From a checkpoint of a small transformer trained on Wikipedia: vocabulary 8192, learned and rotary positions.
Each number is 500 + 50 x the weight over its row's rms, rounded and kept within 0 to 999. Layers, rows and columns count from 0. Numbers have three digits each. The size before them is the row's rms in percent of the matrix's.

# layer 4 attention output (transposed), 256x128, rms 0.0734, rows 206-223, columns 0-127
107:570395539506525459506432514503471524598510408513495526422478508555506463434393539519465462532479543432563538418539466520475475464528445451583564504491379478385472489555483470464604498577522606541499545537598514485504512439496457442481490547537502537454509565546460510558526567475444526448482576510495486560465487471557470618551557520518474503432524528499430489428586486505426438500396
100:483484482440441518531469635539514529508418518505479495551465494540465503358537444542457478533430554520536529469492509434421486438551570567394520550464526525474523534448545466579459488487486452520508491505483378508428545488454548418470576410458505582449529467539512503525538527544486523579494541510479475495491553581448445542424572473428541515479610511483574432461484477442416369533550
122:335429468443368447493450509484533519498499463547586533378427450452486527455529495577521524485572495502580504474482521546522468413548454562542564605443478470398472523487498458498390567468397456526494481466533443574492425460499506552566572498496485495516469501454467527496466475539479409476475515485533494508484518544539445461558471476442627470489491507566478437588493501526441568490539
095:594531545600555513529511480430475411529541494459475499579505497482506453578452565448462502544462461515436513487494544542448536557452526431495437460553497556577482431500488526506598412463572562487561515505489587428512477561493417439444448515542555471509478505460491488491588484463488614444510468475469500536555494519518606558572419498530418520492497491395434519399591548514614472477429
094:598521481456510564437428485497510476485596454567459544523511497423478530562474592503496441433578457404503525445548468621563506452575394346604460482504454441511511475501451553393554556535418542536495491523583545541475458466467547567501524569514452511495498584489470533510489564428501457484465506465501503482474508513529573548473445508531478563568479532545441509586525517579494532505421
093:337546408515432462495541526458587522466495467516428483458499471430470508603521532457504544461557476458460445559473497454522444493450520500530470557574566532551539516409514511528414609356466427456549504471469465553539451556466477554514488500541461476535493413438524447471519436539491488519497456486491508487533523511492567425570339475497493492493450484540457498571433515465534604448567
089:630488464567615493524551502555387505459449528486436441556423544539484567490553483504451582461446536594445428475535533535506573549487533531448462421588554518597516526529556481460518444499504506494440459527480513469502590554508560524460484484492515448565514521449553521534497582481589528550461492496551527511589542505409579451434600524559426541498448491423554428465526561455550538485520
089:353486460489557485463519462487586482520491467552457446417503550437496524577430497443573510503597546401478402595457423480515434481439510448549527533557474553553517473358502503541485548452565533515480495439485542566546517536465491535526504544545447489536462449466452518482449406482551442478544463457443451441504486426537567474534407462489458506501414497587403488476422454484473509421489
089:380431509527430489555432490438533458613536439506545482461516457509522427495450530506516451513533548406517506562474476500417445450522497477519554543563400543493496436435511508576506493428564541515565508530510563457550467504470390421467539510552521522450431481459447495427574442512477527417521503434456522504549480512576584579625354474500535499451495497546451441451528505527500431464439
100:465615513470477584534448465464596479520562597449483473564608427464513433625501518466507452462495434431439516562442479468482471463508513500464409505482532542616488446422488558507455533396497504447565504507423558511478403512489472492502442491519507495423499459532508456435548443525502574489552468520461486456506464512542578469497308461504541496561502493495484534536462491534581496578509
099:621495495451485546528455517525537485592585399500424520477466440514486544575478493454474487429506506461522587384546443535580489441553411429535462537526378475478507499419493501371587556512431512506492566528596468510467448510534517404504472537532467514471569588511482530525552539437445493518449542543467492460463547498565565599547431500562491518515557543486437512504532430521471519485428
087:385498435456589554441508499573545557542498442553386405499538588507499525532515474447554495493549536406466381546500427439472493465488527461451457465566486488616539510386571561553481534494591520505516430535458479501507599494455597521470519498479400485513483486496464534526481505462531387592485465462468502475487506462497528510431472458501446547536462511582447506475421492481448458420439
108:451505506529502415488566453491573523490495478548461473344489532476515548580461436476583558484620538448506492520506424517570518566464514479606569547539396557449508500447489469481477563534532460538450481480566471541569566513542500545564461531539482529552463435542541479447409456455547423464552486461490554473496471391467458405559538526516479463512491483613445511573450462497444599440529
100:630496568618473478537510492427447459548562459452539553540505433453516443524456556520439450534468459539515590449528554564485553558512499443527516463557464482465457478602471480442544450516557516499599524577545547436499458532484359410464471514528562489486457553504510494462574541475493595436475515475506551567519469548550505571591443527536501486469564503392466494492611541547562486502438
115:577603564591529479427586436420448464425558491467544570602577497396507476538528545534460433546460350537485548500509565555484599601447508443482435440538578497534503492607427523478493451578554433447602463490474495537500470534518468500547464526453533443514473499539503504514490512483485504441481445488544490550484435541524410481467496530518471484502520495413545581537536531513582495491512
099:582455508470586459516492460587457534494441495496507545420414535589527525344475497545469511560498580476531464417559474516482493488484457500570569507469473510395524505557459408499521508588443510512406486490594463547489577472518538587538506535503554567492516491540486465587428548451512493455469563512567495452496503441406408482445670520480516538526503547554489477459502524456447491480557
102:521549526572519445419622468463439472383490523526561541560561552435484507557579492512522529545479434604477487564483593536541593610453563546434432457539587506560526561563505539498469442541540417496530467440445497513494506545495561532584513511444486402571517484462572545502470480512521446494485452506524486556484465549486406463488545540518456461490460447392595531553472508474564539461538
098:502644507435556528444507395469553485443558514524494560490555532406479512558436571493537447499602429438470526506484457537574483471472413411621466506456536482483502444454431512449472560511453479466448513429525504585498440483524565603563463614499470487506481490530487513519441443473473444452527470509513416455409420481543485464451451495465545507557516542579441592573480462557518536518507
# layer 4 attention value, 256x128, rms 0.0702, rows 207-223, columns 0-127
105:509574435615431524492562535631482457573501614573450463540520544612486591558504572482510460497559502418510480421572512450495481483488527485500559464544473494541525512476445612537439520461536523572566547489490498591591601461524448512466605457466466527481485494503564473437458508485460466470446481502523485509503500467480602477523530599484500489514459468353432506445493433484511463498479
119:479525461537441486531545492587546487521500465556538475505416502466475521472413513497465557524557503571481429509442568459515459612545511510548521498495417448593503513539424533529490555523494512622563467571531434498457405522557538507568461452489486506548483500597448302470472395516529525521431519490503461562501516525514526484554518463469522374515436502536428505576559501574504477523600
090:469461568454548465466457430454455466386466512472552541499562472505492542495525476522543416462468489422545494600565421514524596393496477519436506539488560511460504518485546499375518408500514443492460456439480534451492520522434524438467493526551541487497525520432589602466568603497558476556492474543528465397488444537476461497475429548605455610503562500531601514489447549514468470547411
091:562533555521596482469568434428488548419496424474542469519505449504483473376487486496375547448450489604463483501474509529519449491516437484575517526498451424472496407535555455550529546601501465417423452491574481462543547518567524488484356632477491464594518499525505437523517523495548551522428506487475488459539514485486495410458491440494569481483506515589517504538500477430523479445375
091:459460477433563463559363557548513453456467408406534471466465536522491523483426475552605518567503509555478495625455418551486409532544603495545460509482477402558519517629382511522498477564507463535457470508478565521487418456433527533479443519486564443568517427515482450515482420511511461543500488490518386511490483522499509526545397510517534501526531498504480501573475564570464418509541
088:476470506478488575491435551552456546560475532483521530535476463525529458484593538481475485498412470515561568618555596519491557495476500521422526454535552517513480442461599521493492479548502460415387496481476538495525554519401468502397518482447549557605518462518571582462578534498447496504559473505624389423488522516422424500433481530411520586499583507481501462462444468516541436497416
092:450519491413513456533479481457533521450471403420514414436530513500498507501416510531611551560472517543461557505391496489450521529594558495487478534507477413551505598608447499532560483554525528583473482505571556395461385524493497538571468568574521397468520473448477491534518454484499510529544526508481464570491567528427514453474427480523482493485492543574575512544512545536521411534649
086:451500465561497441479533415551534489401508557489561449413484514489509585486381465510577474508480498487502480500460479468514535441551505488519527527516512493576456586543443467482534432399517466624575430513522556410435431525483531478532474570556548419421538498479510469462524497491544471585436489505493605494505486509483533517573404501640428571471443527568519531525561516562495445594565
097:479475517538540492453478547484510489434490427448487506487535549523505643448422411534487508579485511536477512587526335530497367458463550450498475563473539509417511513513400615523460486491476505523535487473387576497515468463436542509572475567515578458550484485413479512491468486501476475552547493434451535493549428461500552526531400495587509546477532494522596501522377560530455527509536
096:571568572575625571472464478440496502522486534437493451488552509519477531451450455467413512382490485566455444450542577423548470464483596443561501551458501490391504426587518438510576569497519475494435467509554510495467584532492450503549466569460484477532440517576534445499559541505519486532444522528524531447508500476502508414484430548579501485495541541605518478564576490416505535508356
085:507527471459476468484484575534501536546476439374446399416517471481511574558520502561551576523464545583463614447481574460442519479660511459558512506465487400534487533550473431543471524520556539487422487475469574542554485447486479521468519629478500432511536469417474510480515519481458479514570533512523485595521580469405571466480443466469579576502503523499552508483536454478552386519524
104:506470510426538458594443459446544545542504498425492536442460522443486421485427597481537537546480511586429545486409475514475534563557511495526457486473553501486497541532461434643606522497515537518476524534533513456398468530517490489589500445487553486429489452535422435628523433510599508447501501503520470541487573530506429459516514487464480477502496508611493458567535523571521508466677
095:456491531464600528472485369483504501448543616546546615520521519513513526478499468497456435439467477418569462528552488515538552399383437509510508514474548596447484423422471490395566436526493437512545466484474499435424558536495574442469447448527548510487525528571555455527560607522570505497454470521506546440496444555535473499511514544618467559490525477533492481474512517491509565506367
111:522486541359522479547446497440485504430498529493501667574532480528495512530600485526459521503457498473582509463454447596473546488444415514484443482489507550364517469383491476430452463566481445448505453431450473520507463481459570447507490391554574548543530547439490540520488583499574517438522480516423498488491442532580451498490595511489544528512517482436471505458417485440475540448418
095:529542517526499533568599456564482546552483591571497526502483436515497396446527591471447492429484480491463450511371566478528572526543453532507544432543503504500511514453615427586468501528508561522491598560663476505531565542558443541494524467535388511393453457566464513500546466502518526438509530573484534475483538484524455520484595491409515396497508530458493484468572535485527541493557
099:486452480372447457520416565438517511477499498483537575586467466503507500613616507512540532526520523477589586413523468538464560577432467516479458503490460527441494555434516483424437486560472482446485485472442452511480429466441501467448522401493581597600524550458506569504475541497594481387563495516497360561464454521507487497463563491409538514527527495434506505467417476479494503473472
095:560499578431498433529472522394500514434499361453487523559522515472473486447457540529455594517469509584413477522400426561486436550516460502550429548479487422444501503530475474544525524621475540460510514518633496514559479544496496520550434519603439443507462501499465437530466500483539596435515541501410535516506523519541503441446489441504571389495483504514558503548428553440451561446581
# layer 4 attention query, 256x128, rms 0.0966, rows 224-231, columns 0-127
091:524495485484614478434500553479506470530508498567509480439443516556558494485491512505526540470558465460501536529547403503395610602484476505369458516484531535540510474496547425444489566527477427516510528517523430463459449452578580499458430558445516460492494489471520602505514549524525565435453536435531446501523538561606626491509432469490423499443437500394591550437533510489473503591418
109:521492551473445439544500552504548523473537534446472565509565418572441493519499545565455460519501612397424446534482532546577487433542471534602525501547460526499431485457561510557458446538566508415459589483481496427546486551486507477548597407543406457500468410397503457476524524529537549450471442493458520453615429506465416517374517562527555561494489561501475529546491509480497417496484
071:476447425491546454473508486493473440512429399518495382560436546551537500496544438538498548502548372533520442518533412451464477509436509567421492507392495504484500535558457576477544497515523497514532432529601519634488536433493536499470483595484506484489512551540454488501460560476442466470504616528499495636368552408539584580479561438521493501519440460494549496527455507485522473486533
095:542596501472597564445492443542502373469430545504599453471475527492611535482489394476531537471542433508440505446480444501485546505448493444466542630447488499484546468470523427455514575416462524556546567442527439457476511489539453485498576485514550463534451523565527491575426398448482559471541583565521430458526543548522512429545452497500515464562497415404545532423523551478545528487510
095:547589583534556566464480479566464426480468549442604513488485471493601534413492436447520516443488512541429503447423431454519514498452521401537510595476508537482558548438519468465461596403411529540554569415500419451496533545495500403525511474560559456455477508530528440456480445418458544504559556504528450381584502537487467384554429487497521472557507464464514508445543519495521537510490
093:467473495528491512379532489537479489456478475420546466425450418454572474556540421552564380532535459490535387528571470411499576514494534539495592548403468495537490418612532511490603495450543565492574496553538433458527442538496574470522546435444514529494582508504496472586496463464489524521537568458521482585433486563454606510539556469499421556507501435535537459470475460511512499480570
076:481547599525520538550503550556474492507488548469569555527521446535543522366485460451508521427473560505445529461405465493513491517444527410546502524471551493518559615479496494495437591458429503492585616393482458455506468582494488440517438484554537459489472570431491400492500496419472516472586533474541481384608486468441407356526496444492536487541517466537532519506467507465509498544470
091:483446507525457403392451411396422559501477476529424480537521415503435460555504521521492531479522443492497520533519510516585511468478487520478502462572448497468480416431562494584625429567508515455399456571528527447592526447535463467443487517458461550455475383536566600537555564510489516513466444549491559508400480528482544612449509577503481468498487572521437449488497504546472525416489
# layer 4 attention key, 256x128, rms 0.0928, rows 224-231, columns 0-127
100:436522400571436560458494415449544477486541599414486562588543524522499522448474502515583544563438488550516533433592429497486508470464461473606503517468571456472532412564524487548585519450500618421510516548466481432502451506496500578504459431455534526517536444486494456510534562501521408565436420453436459492421432500558529552523569464533445529524525515562506392412516541492522524529545
097:578512498509523466457529559493551577484551541559454532482499428437418439489521559502448583481491556540428483449494480507497430615546566467562565423585453451516562502481594514471521507459511515391466551517557456386596456525552462597419489443514493576482456474501532517483481496535559499542529460441457416478546402487503482518505513473506450437450490521504445410458533457434379598518502
069:411470584460503505535494489477474488468487557507550446464446547532637421523513514424565559475597400470613463499613506526520468537453461500459510562450482548529512555465531459519535488513462457494441489461505544521427538536497570445493603482447544534547549538532545443480466466443526563514459501391570458452541559529455523396572442451366460448551489451442544539565523508522505479492412
110:340451543468511567495559476475416491540481525537562430561502600490597457485497453439527518500518398509636484551506588475446507426479418523448456497480573559522462491441487457569492479531438472557558490521490550579485540528495509458588518525437534542468533603492461503507497512484533500533511531500591575447472579470497521405541481473395473506480551414549551524492490503577503466391465
103:352468529492522591514529479476456533550411522545539429526531574526639438435494439422557493485507392538557521564501570499415510445429461495430477490493545518549463480448484424541532474512419485535562524447508498562500546449548524448573543502448555555476503595498488506517475503450551521506514559503606525461462611489495472447523492463427452506479551378518543553486479501565497491396450
079:512435446613490529481463492439572521441456539551469511502566571564543436415480526432611529519467446484411530552643453591496524467442553443493533458576485486596578431526531504580573552482446517422521544505492417530583520460521507487499494526459523530465454458472556460509486502455501561472490566430633521494567554447510479440462480482506400524497525486420512519561546488527494551430465
096:358460485482503590538535518477516512541383530545509447519504581529635451441481478441573508454508411557538532557537526534420496431420481452421454506470519498555530496484482446548581529509407483532545512466516485524520529426563530501565570511468607496466479612494533493524508477422550537480472598489578530434480581476488425416523516455469451457563535400509502558515491538555515537465456
082:594546563489464437445498511475497516497574538496504529489500477429491494557556489511445536512536501451416524410439441519521545638530499515573556465538445515480465466468547522366491417531520551437597471411452484468493396508502519463392360572541453550553524465513500620467458527539485421540532440506424443507557470508471503523536560510414534478459476483467506528507587416440481515489529